Weights of a small transformer language model.
Size: 8 heads of 32 (4 for keys and values), MLP 704 SwiGLU, 20.8M parameters.
Training: a variant of Adam for these matrices, 326M tokens, 9940 steps.
Each number is 500 + 50 x the weight over its row's rms, rounded and kept within 0 to 999. Layers, rows and columns count from 0. Numbers have three digits each. The size before them is the row's rms in percent of the matrix's.

# gate: layer 7 MLP gate, 704x256, rms 0.066, rows 653-703, columns 32-63
# up: layer 7 MLP up, 704x256, rms 0.0626, rows 653-703, columns 32-63
# down: layer 7 MLP down (transposed), 704x256, rms 0.0564, rows 653-703, columns 32-63
gate653 096:436549504470460488524429435345526508551471482419437497470525527506484505546554444455460475529509
up653 096:489433563452490471393411434446570519503484546532454480470494554564578373385510513455541499572442
down653 097:514427511465545514456478527542527499535586477599476500471571507533608413354520568440592534509445
gate654 110:413517496506526544501373436446622505490563480476537600525494458507364529644562410485518422474517
up654 107:600518540445505547517490550485506511494460488477541507501493542458513642532466577594536565552428
down654 109:467488536561467443506482494486489522480481527454582495504463526544436544494515507457503495495476
gate655 099:488547446488444557467430488437512419499529424463463502549441486498474574531447527470467443428547
up655 096:487459471439393503500510566512546379490450437450464455566465508578524450428451459462554388443499
down655 100:515449545476554429488518566569573522502504512557467514464494468538557465434552384566566535577437
gate656 110:418568558540466566487489584462414458513541489538435414502490572447477565469488532446442560491552
up656 111:551440584498447530586510512492482505543467470508526460500449525524504529470545562585537468456497
down656 110:525464444473511469477506448479545489497478497483573556447429483498538472472489497520541433497479
gate657 112:523602568466503559507492487454540496542482534548478482446456496462574570510510579514502535511513
up657 104:517361453543402499486488455501440505549563530550536540514568416499581518506535509478559613557574
down657 108:498393438548470540440480412494466562578625528531501499426504416486583493467570544484610489542578
gate658 087:468548449452465456477472477520506590497548474515514452516502496482424552538522433454388523496457
up658 093:557516516427548497508526527425493464511465594515429574483448563519414438547532477602525517385486
down658 093:518536441404431563518509578471436524461552526498469507545485535525387476508559508530491474402436
gate659 108:561550539469412533471448523460406477579502578495563506501589565474538533532436472511520525599451
up659 103:477447517461597531584490489489488520454439454484542574549518402540483424516536543516533524466441
down659 104:456492517444466531469417495462428570518542535476594556479531513481515422515492440475517558495420
gate660 088:466470522527459438408445472604577375487504537488454443433470512539460505456513528419541518535536
up660 088:505491685463542445531557538353494533461470478574459516421596570558512588481534568444463440476547
down660 090:514541502532529470500520472406487462438550448548590496553504461534469558451482486469514438473467
gate661 088:431544502534522526502513474567427514567470612480513586486506566448514516552482479422489501440445
up661 089:526532514503486533482450610516522505497538463487472609472552481426545522513497455455501419498508
down661 089:418497521431490434499457587477471473482569454537497545591492436582452624443463378451524525460482
gate662 100:433533466505543404430546558557501480419494524514499508511523507534498538487589517502487471465534
up662 104:486434468468439468448493509502606479459499441528526496529572475486491492415438522484516430480559
down662 101:511446411503500439438576494516572465443431525488638512519551472429573562472582473401549536511513
gate663 105:549467474401491453450527541549557494470523441537538429479502491527472501458588476527529570488509
up663 105:570554411478413586551595534433565514505551548462454502442416443460530446483470492600591435451470
down663 105:433514425431559523458486570536550488455544423529526446524419443463553496505525494536474449502429
gate664 104:509459497469468576453393552513426533422540513453474464507515482414555533437449476565438460505515
up664 103:495525490444472521547485516531549522532558433464442537542492464533451458477582438469560501514494
down664 105:521461506525549451527434583475434571512463543548557500529495529469603449497409461509434476511531
gate665 088:475495518495498483520444511437485513552493448540496529555507511424530457575547498396504558438525
up665 093:552463520420612483623593522494540467568521450554484378589462572545434440432510490379459407413562
down665 095:580459536440586514589559531507503412550564459513541453573465554555468476429503527467463495531526
gate666 113:447507486547517542463573522554451512493458507446522573496607435514526536538535544539523591496479
up666 119:432453544561477450451532555472445402509495479552589439496471496498482528496456503534469523581540
down666 118:449491573567465510439527514509463437523471529438574514530501452590496499548524489531553518556533
gate667 104:531537525491542452447497506486395453493497534462561514458493561516571531489524551502401500515510
up667 103:489573526529409533426495479532479455524504570578514478497449417476410444584414454566531454543486
down667 106:420507509520493482492479442461553485473529577511528576412574477512432498505469465454509540523461
gate668 103:484474496542505547516547561488563522552492478494485448529443463427494544509594537398401537520495
up668 102:528520448500446473531444446476475474497382496450499497428563547526509511527519494542504526569502
down668 101:485630499495496519533535512542517401428581542522568525498554476488498496500442523462588492433560
gate669 084:419444519498484475421527539495556458400546541569493536573539540527544390501502429526418490451547
up669 086:428588525489505434435520467539487517474545409535528393509483463491465502505545549542483514515482
down669 087:509513610536432451431486481467599485492556470491442515517482515536493454542508554442495474484467
gate670 112:492483542486495456495485461492543485427514405534494510532580449476423454482427470547495547507501
up670 123:430582488490517484508463531472465447528573560579536552565499491489546569568556454525452449488560
down670 120:532571526513487407440430518469478447430625481521522561539547401555415439549433414518447539490484
gate671 105:448525505421539490404549507474481360428579510483576513551499551565460451504457597489498519549445
up671 099:432525495518550421532538531470464527466506497451473479482473446454552590490517549478509586518472
down671 100:483458422446581448474466473488477482452546465469473437420506488478642490489555648478498552559510
gate672 087:517571477446521448464514459618530488492460534553632462537504565492491430484602430534478513469461
up672 090:470503425475563530484652541520506502519552489466559485443516405466542519546516468536494555488469
down672 091:496583471430545474511447458531483393500550399499507443480491493451494484532585440522497598571541
gate673 104:525411529542416501497452489512501537543456477449440444468529525473549528510576448529522547608528
up673 097:456469475505561542456435501554456452558486535454571509477542531493502396523526461595457460467554
down673 097:476472487532522491472498544527492474498435562467494504518570511513550568581502417528494473552565
gate674 111:418595525551434556541526453470497508568537572535551587546511514467526549563505466411513555501474
up674 114:467521565556542497492474533457520481508466526612448494469502480499467490517499465426541499374446
down674 118:481523600575603485482488559440499501469434503611423485446468478477482519476498488494496539415434
gate675 093:455548630551492523489517515530527419577471486592451474507434613551534534522532499564440434546468
up675 093:487555451442488550486494458540564469554526502580489479584463554585457478548574407506418526528554
down675 097:530509493489558436564470464504517406569492567557417443513534546580497431592530566492504534430463
gate676 087:506460452434514514498518484512506447581474586567516516514461438462472437451550484467493419542469
up676 087:493505503500539490497505422490476448472464520506553472526562503484477469516513493484582647537529
down676 086:492530593525561537477451514499450477469462418532427471521480432546493476490541555468523595484518
gate677 122:462535588502515486411512475440494485607390474511488523562450606406431542565544501475541539582459
up677 120:466516514506507486438464505425427444478481581561383507502484524537483452502438433560582582519416
down677 112:521541491509483523443469514495545543407465472536544466454566502517454542477472529563544631510529
gate678 118:386489446413483442566517493444518517556581413629511563477483482517483559519446517462525546434537
up678 114:553440476572540525524523382533485501496549388618567462475497468426420497476483519399527489516491
down678 117:453490468510507498468547491560474542439455489542495406562519591530498506511615501402537534546456
gate679 117:475581532459564545417486503481478556534512513601509525537451554512431470601551488511476455563493
up679 112:515524496603520537451481580476511476462508527523525467499557468531464490474508533474462421502469
down679 109:522554587502496521460550469419504404544530431475454539496437522598526600544529498523479503502384
gate680 089:503558576449475469509553512448570397513473502382564527544463555452483509520488485500466501507600
up680 091:469521516465487467463520507488501517450509567481479511512472537421539498546454456522530567533418
down680 089:485527536474474450426520535442557552535485576467600559500437524460529458590385478524510562520415
gate681 081:528525526525520450574478498510507422483513437465485562549497603489538439537588475422562494472427
up681 081:442433506503477395477473518520533403494627418523521473485465491522508441513487432538455550442466
down681 083:467527456493542540540428532533539396482513486442454435534536398491513483604514529478491465531465
gate682 100:483523492526562398525446580435548533422549515446500469486489399480544515554469494503464525452529
up682 099:553521493488542356418473519530426485464562470525494512481522480514530575520462526471491490445580
down682 102:464466525477474411553461561459424555445509509473503443488551536472493493561455561527440516459425
gate683 098:443539453509425476492380497455472547534543524454508516511518434469537461520443622563455549434483
up683 100:576531465511490488469597529502527525596508454523437447512526537543515539542555492532492519508365
down683 101:519503410501411571534474533503521512587537489421575542494475509471573565515442514555584495551377
gate684 084:565526546455507493478362394474531515510457551398546408501470524522520448508489481530450512545489
up684 086:458438557403530474553528525570573527472534534449515487581514447433579518473578423395488501424525
down684 088:551537598418494451485480492504410511384543512479526344497510464489525487445514459533488508507480
gate685 099:566540582583541515601577525513463566513523539533456552519469507437467432491449552438514483480507
up685 101:480466503540614481505577480499465485503548496530470470505460487433486498524473504463505566518513
down685 103:469504423403522490449474489447512422493527431509479466500503487522503529535528464522500572555492
gate686 101:576497555454380580521455444434504503542584520454597525422517556498567545539453503459542507522563
up686 101:485548468446462480382525432498457423492454569483526580565540516566481448488597432490492574591502
down686 101:489471407562420465436579525538488501487534558473489576470547449464544466418572498524561476534424
gate687 079:558492645526544572456517573432555514549454479512411481574481606567548562581499478535500516391444
up687 078:467549454443491592466477420486546514515555573465530484511461456543532513562576359463561478499563
down687 079:480460618487512500466495658423537536517496472559571445581510579523583534533463457467541525486446
gate688 117:515495491439522588460516456586465474525544563439523515481515526441467585540557458550525545484384
up688 111:475484470576405400446453529375545490488489556546550486378492502456472531475546491466499512461506
down688 108:479480432500401473484531495506480543532546550460486465474522457479459631440562417483488475415449
gate689 085:482547533408525425486466502576453489350502523541525509519461504460555504469519585506517542442501
up689 086:459527623405460477493409492525572540520570473432510437537475550564522498531495421379452532557517
down689 088:530449625520455525473459525497465496417503514561593575488465480524479437591466524498561520442512
gate690 104:460408614484498637604587507503535616480484534547530479444597532478578510492469540482522440414544
up690 102:425506469508456419558551515458429478384471489627474509560566511433527489585460509512526555486465
down690 104:412476544522572597556520491512578506511502500603500397533489422481515515487536541556555496474675
gate691 110:460520571532521518539524454419460501528531469542475591580472526459437471551484539591481521461501
up691 102:476464458512443550497578530599416491521513495508550493510529384527506553458537501470498378506476
down691 103:526476416488505499549527492619516438558509547519550444493490455474534515474591462485513431583449
gate692 100:527512508511453609527558651549338556475502581558500445475587514553532574456510488466497460451484
up692 105:488527594456500607566448487447523546466586427555566479540488509499491561481538572580532467535536
down692 104:547550442537515480512551600515461467466495510501422511504568493480502438490465530474488562373567
gate693 099:433572517487461449540547493515472543566461490553517480355468431484564422500377530574471500475538
up693 096:533552501435491519428473436511473536513426491502566451529455478417524442502450511543454493549486
down693 098:521428515426492521521552469467461513490430558452542548528387475523520559550462420473459549506558
gate694 102:515499496547497438565469526523498456448423546419404485494557504541489509528463404473605559540454
up694 099:582422489492573469597585518470505451421541480547428535451545502513623453414502570483536523552456
down694 099:486540593505448512457505447453523461618477526476541533516386500537378499598577457531455497467465
gate695 107:506557469486499563468433513444412503525540549399457552515486494537438540581456511507536590433518
up695 110:503430505439436444522510603523443435386594476553518497508468416508507499476493515477503600521519
down695 110:472476477563464470482345588519421481476447551539553497447499510530481514533473645469538515495472
gate696 108:463460600461491436543526499503433422544586477535517543508506488500512467407546556450396495392484
up696 106:524543472620567481524442521518509433477495437451457600520553531438514484521514442516576484372397
down696 109:561516543483455514550590522443503479541495549513543412468508518625441562490495524514436438489608
gate697 095:478593496502482434496512461519471576408553601508587421624464495527432526561508496486418550529505
up697 091:542508570512489452484468514571590567471463494533544412458435506507436424556571510466468531483515
down697 092:580493557464522480449482543608480526499505485563467575507515548525549488475528494490457516515591
gate698 087:534468408423449520467485481492506486522459556506442510426504454396557565524435462527553577468459
up698 089:510470594475491511486540436397581424557457445464559443479484454415484429506519476430572418430475
down698 087:443437601468486569568500573446520461450401461458538492455457493492553576471487490446424424496487
gate699 091:540544505420525455558545495569481509436495559488559435502442465465526502458499581496529467579601
up699 092:523538498528527558418437493617517490539463502484561416463413508419471489476521410587468574489468
down699 090:467443453524468545503456510522390554560544507484478467407559401539538541491555575580484469592572
gate700 084:500508577443549394500463542509547394415557526467573485457559499569448479569645562560491542506525
up700 082:533558603516551575400444501512534534522462500396554536453475497542486475543601401501466482489364
down700 084:453493489459500525464528558453521510463489531438391460552483410547423444542634396481426503459466
gate701 120:465568420493478540444490467436516477504521569424553524553473547457448520481498467514366568442480
up701 116:495453588562567456449501494443424391564547389538505480460511450480494465590453586480602422461566
down701 110:518487575537510439437456478498452409545570448498607592555483423488513501527482556480628450479517
gate702 102:478534569524490478502436521536518482498463483589429540523509440510458470393402525507536463508414
up702 108:571492409518512545444448434485492482566452429464421493476424498492501494392540420445548465518420
down702 109:493493467507488472500566516454509502499528577459557493533512570496538492603558460535472531493604
gate703 104:554586481428521534466386476492472471458516538551484487498509473485457545529520550534472499479561
up703 105:489471410580509440516412457583436497319492559520553398486539578553456512474472510505444454446524
down703 108:482443477551503439515424526508419470419470487483454447444551627503500488448464559523414450490507